config = dict(
    n_layer=8,
    n_kv_head=4,
    head_dim=32,
    attn_scale=0.177,
    bias='all',
    lr_mult_o=0.902,
    warmup_steps=200,
    decay_fraction=0.765,
    seq_len=512,
    doc_mask=True,
    steps=6067,
)
Each number is 50 + 12 x the weight over its row's rms, rounded and kept within 0 to 99. Layers, rows and columns count from 0. The size before them is the row's rms in percent of the matrix's.

# down: layer 3 MLP down (transposed), 768x192, rms 0.0451, rows 314-322, columns 0-191
# up: layer 3 MLP up, 768x192, rms 0.0732, rows 315-322, columns 0-191
down314 106:51 44 39 46 40 66 65 65 49 50 42 54 62 43 46 41 52 47 38 44 90 54 51 41 63 52 50 52 48 50 32 54 60 39 19 54 50 50 46 35 50 48 75 69 48 51 36 09 55 60 46 64 49 42 42 33 58 49 35 62 75 47 58 68 79 66 57 35 42 46 48 40 50 33 46 60 48 34 43 57 57 49 56 59 40 49 32 48 25 34 33 56 45 33 45 51 58 48 63 68 55 57 62 42 62 37 43 47 53 37 48 52 63 46 58 63 31 33 65 62 66 62 55 43 50 62 77 62 71 63 54 43 54 42 63 60 49 64 64 58 51 50 64 60 77 50 63 61 64 57 31 47 52 34 47 49 42 54 40 60 72 62 53 42 56 44 61 55 64 56 64 56 38 62 51 32 65 36 58 21 44 58 48 66 39 58 48 65 61 49 53 70
up315 112:63 29 53 29 54 51 46 51 54 42 49 31 67 78 63 41 67 41 48 60 63 45 22 63 40 55 55 44 39 47 62 63 56 45 64 70 64 62 43 45 59 27 70 52 69 37 71 44 54 50 66 54 21 45 33 55 51 28 66 44 40 30 38 42 60 41 35 46 63 61 48 47 55 57 78 38 47 39 38 50 54 33 70 36 54 45 50 39 40 48 52 46 58 54 48 42 40 47 53 34 47 55 49 63 49 48 19 43 69 34 61 47 38 59 41 59 35 31 54 48 36 47 58 52 52 61 49 44 36 41 84 37 41 40 67 32 47 54 71 47 54 39 70 22 53 36 56 47 73 64 48 41 46 73 55 56 35 46 58 44 57 41 43 62 33 57 65 49 71 51 64 51 54 57 65 51 40 39 32 45 43 44 45 51 48 59 57 47 36 54 71 45
down315 112:46 43 40 63 44 54 83 41 56 39 46 43 70 58 34 55 32 29 41 51 42 69 38 31 16 61 67 49 65 57 61 24 54 60 55 31 51 47 70 62 68 43 65 33 55 59 69 42 54 37 53 49 44 67 27 48 72 49 55 58 48 59 41 65 65 42 59 47 69 59 55 60 51 54 60 41 69 40 32 49 30 52 52 56 50 47 44 67 29 42 55 69 40 54 72 39 46 60 43 61 58 56 45 67 37 26 49 46 39 41 60 59 55 52 57 54 64 41 39 42 47 54 26 68 42 49 64 45 67 31 60 40 47 55 34 50 55 56 58 48 52 45 37 56 42 46 43 72 47 51 56 46 30 57 40 30 56 33 72 42 59 37 53 58 47 39 64 57 65 51 31 69 30 48 32 60 41 56 65 53 44 61 43 62 46 44 72 53 32 59 64 56
up316 114:47 33 55 61 43 40 56 50 49 46 39 50 50 70 65 50 57 70 43 55 41 43 58 31 57 59 47 46 32 26 54 53 63 35 52 51 37 21 47 43 54 29 51 63 40 50 47 49 66 39 44 63 49 57 63 82 47 61 50 44 66 48 47 59 67 35 39 46 38 39 61 40 73 52 57 45 58 73 35 45 43 46 50 55 68 45 66 63 46 55 40 52 46 61 67 61 57 44 39 46 48 46 45 44 48 39 52 56 43 35 58 70 43 58 33 34 34 47 33 49 42 45 61 49 62 61 54 37 47 42 74 59 36 20 42 63 52 75 73 45 25 44 61 46 66 38 59 36 35 39 41 66 44 37 51 49 46 56 55 26 37 20 37 45 53 54 66 49 52 53 67 61 63 47 51 31 42 53 62 57 41 32 41 69 61 81 62 49 55 49 75 30
down316 109:43 62 44 50 37 42 45 75 63 26 47 25 37 43 52 44 52 44 67 45 55 43 62 47 44 28 65 65 37 80 71 31 46 47 62 54 60 41 53 62 47 55 49 37 55 39 66 79 37 76 40 56 58 55 45 64 63 46 53 33 32 29 49 29 48 42 32 44 75 53 39 61 42 48 62 50 36 40 32 48 38 47 49 23 53 49 81 51 49 59 49 51 50 36 58 55 55 50 49 59 38 59 61 57 49 38 46 52 40 51 51 31 48 43 35 38 67 38 77 56 45 30 43 54 45 53 54 61 70 59 36 43 47 77 34 43 44 48 62 64 42 50 69 59 30 36 23 13 44 44 52 70 54 62 65 65 53 51 70 49 49 57 52 36 56 62 61 59 41 59 38 39 58 40 60 52 62 51 45 58 48 44 48 44 42 46 54 46 54 58 55 51
up317 115:31 75 46 48 60 59 53 42 53 21 40 46 27 57 69 30 77 59 43 25 45 46 48 58 57 50 38 42 63 53 31 19 38 43 58 55 64 25 45 50 59 46 51 51 29 64 46 47 57 59 32 44 42 41 48 55 56 44 64 48 43 56 52 45 52 30 44 51 58 18 31 54 44 60 37 53 28 53 57 29 54 39 38 75 52 54 53 28 43 33 42 42 41 67 76 53 62 49 57 46 50 52 80 58 44 50 61 59 47 27 54 56 46 62 44 44 54 52 43 46 62 42 57 64 59 36 50 63 72 50 67 39 25 43 50 47 42 63 49 42 63 66 37 73 42 43 59 54 45 77 58 54 53 69 31 58 48 59 33 55 60 35 64 56 59 49 66 49 37 61 51 55 49 58 70 56 41 57 61 33 48 40 53 59 55 54 30 50 62 42 44 63
down317 114:29 36 44 41 53 58 59 48 33 58 65 50 43 62 61 42 49 47 60 33 44 51 42 60 53 80 36 42 57 42 55 40 55 53 29 42 63 45 55 55 45 46 65 67 40 53 63 43 55 52 45 54 36 42 80 58 74 62 56 52 53 41 43 61 27 52 48 60 61 50 44 39 48 45 43 57 43 50 24 54 48 55 72 63 41 55 45 48 51 44 78 52 53 49 71 49 57 51 55 34 58 43 50 55 42 36 58 46 63 47 37 74 65 46 53 42 30 60 63 59 41 43 43 39 53 47 39 39 45 20 53 60 37 85 13 61 39 61 40 65 58 40 41 38 72 38 35 36 32 42 73 49 52 44 64 52 53 49 40 51 34 53 42 52 56 67 29 70 55 81 50 49 45 50 67 48 39 62 41 50 48 66 55 64 63 34 43 28 72 48 66 51
up318 090:47 47 48 39 48 64 41 63 50 34 56 53 42 53 72 45 24 61 63 59 47 38 38 43 44 54 33 40 47 38 74 55 23 57 22 54 57 43 61 59 44 51 63 57 68 58 45 44 36 40 55 68 47 51 70 58 45 59 63 66 60 60 51 55 52 55 64 56 32 44 40 38 38 55 53 35 59 44 46 47 54 50 72 50 48 31 47 47 63 53 66 37 43 54 38 37 52 56 50 45 61 55 65 63 65 70 51 86 64 46 41 33 67 62 83 39 53 61 65 44 60 43 49 51 64 51 65 62 62 64 44 54 27 37 42 38 37 56 64 52 32 54 61 27 50 39 57 46 42 43 39 58 37 57 33 28 57 48 57 54 29 44 57 46 53 55 51 56 47 14 35 58 41 55 65 52 31 31 54 78 51 20 46 35 48 52 34 43 45 43 41 46
down318 088:43 63 49 76 38 47 51 55 67 46 37 45 31 51 48 22 55 54 50 47 63 69 52 53 37 31 40 58 46 61 45 45 41 56 57 43 39 51 29 37 31 55 47 55 54 37 51 36 54 45 52 48 39 67 60 42 32 35 50 53 64 65 60 72 52 24 60 63 46 32 62 60 51 63 64 51 29 58 33 50 35 39 26 32 37 79 56 62 37 39 62 38 43 41 61 61 41 44 62 58 28 43 57 51 37 48 68 64 34 57 34 55 53 50 58 42 54 50 29 57 41 45 42 71 37 30 51 50 59 57 54 42 48 65 71 36 60 47 65 44 25 64 26 69 58 60 36 64 43 65 52 41 40 34 60 65 30 50 56 40 42 64 38 68 57 35 53 59 45 53 38 59 59 52 61 72 20 40 62 47 56 59 41 67 49 34 47 56 56 53 54 55
up319 097:50 49 54 47 64 63 27 29 56 37 55 41 64 54 53 50 59 70 31 56 35 42 55 34 34 56 37 65 53 51 38 62 47 42 34 64 68 44 67 50 42 72 54 55 50 33 50 49 31 46 57 43 34 46 35 61 45 46 61 44 39 42 52 51 20 48 60 42 51 34 37 68 33 73 76 67 40 40 53 39 43 41 61 81 55 44 68 45 59 42 62 75 52 40 39 53 45 64 65 43 56 36 70 61 28 60 30 59 34 59 55 44 60 58 55 33 48 42 49 56 60 56 65 44 45 64 49 42 41 46 38 50 46 61 44 52 45 43 67 62 31 39 52 48 46 30 63 47 78 64 36 36 54 63 68 30 29 48 36 57 44 51 51 56 51 64 39 49 55 50 78 59 63 53 55 49 38 64 38 32 42 40 53 43 54 19 44 53 34 33 41 44
down319 099:56 62 46 33 53 70 46 47 28 43 67 64 35 42 59 45 55 33 54 74 51 52 42 28 63 52 34 47 39 38 52 46 68 29 54 32 45 76 61 68 34 51 68 27 41 32 66 39 56 42 55 59 66 46 52 56 38 51 58 30 59 47 31 54 35 61 32 76 69 44 52 61 36 54 41 57 56 58 48 60 43 55 48 66 52 57 43 57 52 28 49 57 55 33 43 49 71 50 65 55 44 48 75 51 63 48 58 56 41 40 44 47 50 62 50 47 25 50 42 26 48 52 40 73 45 63 54 42 55 50 41 32 45 50 36 30 55 33 51 74 46 55 47 55 66 36 52 65 60 50 41 50 68 69 62 74 62 66 44 53 52 42 56 64 53 54 22 51 33 37 60 53 54 28 53 53 61 44 43 50 36 44 58 62 55 26 46 79 47 32 54 55
up320 113:59 38 45 33 64 51 41 54 38 36 66 44 48 40 68 45 44 37 43 62 38 41 64 44 43 51 68 39 55 38 70 43 37 24 52 40 52 57 44 64 54 32 53 38 43 52 51 58 53 60 58 31 44 59 48 48 64 43 47 42 58 42 49 40 43 47 46 39 42 28 57 49 71 51 52 62 59 55 54 36 38 31 56 60 30 59 54 51 49 56 55 31 61 44 43 47 44 62 74 63 65 25 50 61 40 83 59 58 62 38 54 52 33 62 82 28 49 38 60 56 31 36 91 68 57 42 56 73 55 54 67 46 42 42 48 49 53 50 48 35 59 29 52 53 36 40 47 25 31 51 44 63 56 41 47 44 37 51 36 17 60 43 62 43 56 39 46 47 34 44 71 51 60 36 57 44 37 28 39 65 56 45 47 32 47 42 43 28 58 57 48 41
down320 106:56 56 57 48 44 57 45 47 46 51 39 53 42 46 48 45 41 54 49 33 56 44 63 44 65 53 54 46 53 36 64 52 41 61 57 55 45 30 32 49 53 41 65 41 33 38 44 65 63 83 47 36 55 32 41 38 53 60 49 37 56 39 43 41 49 39 58 45 45 55 60 47 53 53 39 45 62 39 38 48 41 44 54 60 57 61 62 35 55 65 57 68 69 55 63 64 57 34 65 39 51 63 61 44 34 57 46 45 29 50 44 60 63 45 46 48 45 51 56 58 52 53 58 47 45 60 58 41 37 47 40 59 31 46 51 37 56 79 80 39 42 73 37 60 33 44 50 41 55 52 58 64 30 62 57 31 31 73 60 60 59 32 36 81 65 48 40 38 44 75 62 44 49 21 57 33 85 35 44 69 34 51 44 27 37 31 53 38 22 27 62 50
up321 119:52 41 39 58 51 71 44 39 78 38 50 36 30 45 72 42 49 47 52 48 46 59 45 36 39 55 53 57 57 49 46 42 38 52 49 51 57 32 52 47 39 41 39 55 63 47 31 58 42 70 45 17 38 54 56 66 48 57 46 63 45 43 37 42 42 53 70 74 57 39 46 37 46 68 54 56 40 58 24 33 42 53 53 80 55 55 40 53 34 50 61 69 32 55 52 47 20 49 44 52 63 42 73 64 63 52 67 55 65 36 45 44 69 39 32 57 41 70 47 52 49 51 36 71 42 74 57 62 45 63 63 41 52 68 34 32 60 44 36 56 75 37 70 44 49 28 51 67 56 64 33 61 51 61 49 46 49 42 50 49 39 56 36 37 49 65 41 28 28 42 48 49 51 51 57 68 47 46 60 41 58 54 33 56 26 64 48 60 24 52 54 43
down321 108:43 47 65 49 60 35 50 45 64 31 49 45 21 28 67 42 39 40 50 44 45 40 31 47 54 39 62 66 48 52 59 59 57 41 49 79 53 45 41 53 54 26 36 42 45 43 60 55 51 57 46 41 38 57 61 58 22 50 55 57 35 51 58 52 48 63 35 52 63 51 59 65 65 50 44 70 69 57 53 28 58 52 60 51 16 76 42 54 63 43 59 44 54 44 36 31 44 56 55 37 51 21 43 52 47 33 73 58 56 47 41 47 44 63 29 54 50 58 60 72 43 42 59 62 49 65 57 69 36 49 57 40 50 40 52 45 51 66 75 46 58 54 40 34 49 47 34 81 55 67 46 62 48 69 39 16 43 42 66 63 58 51 37 42 42 52 45 57 64 44 37 25 86 51 50 62 52 59 51 45 53 58 52 37 42 62 45 54 47 41 54 35
up322 092:53 41 59 42 61 39 38 53 42 23 32 55 48 32 58 68 36 38 47 49 53 55 47 59 54 56 46 62 37 51 56 45 45 58 60 63 43 59 37 55 43 48 44 55 33 52 49 36 46 69 52 49 53 40 37 49 52 49 63 37 38 52 34 39 38 51 54 48 67 61 65 63 41 46 30 50 68 48 37 64 43 66 52 45 53 46 56 70 57 50 56 46 45 43 27 48 44 61 48 21 46 37 71 37 57 70 40 47 51 67 33 30 28 54 53 38 77 59 64 57 60 40 51 42 47 70 62 31 42 84 43 38 54 38 46 47 54 56 56 40 69 51 56 70 45 55 31 31 47 73 60 55 52 53 32 70 65 60 61 35 45 33 55 51 71 43 53 52 72 49 57 63 35 33 53 51 48 44 60 50 63 85 58 44 66 79 61 53 39 83 42 56
down322 092:51 28 74 52 69 57 31 46 39 46 70 38 42 47 43 46 57 53 53 44 39 38 60 44 57 53 50 59 60 65 55 54 34 62 66 29 58 70 48 42 35 39 47 46 72 38 29 58 44 75 36 65 49 41 55 59 76 43 42 48 20 48 49 39 38 52 46 52 53 53 50 49 44 46 58 41 49 54 54 67 38 52 65 53 44 61 70 56 46 48 70 49 61 61 53 50 65 65 37 75 36 52 45 50 27 58 41 63 18 57 66 37 37 47 34 50 52 37 69 47 34 73 50 45 63 53 60 34 44 56 45 56 49 53 37 62 57 47 56 21 53 75 50 61 55 34 60 49 65 55 50 46 56 46 48 34 55 60 64 44 44 37 51 41 46 59 68 74 48 47 42 50 48 58 74 64 35 43 50 79 58 47 68 44 28 45 38 80 54 41 38 66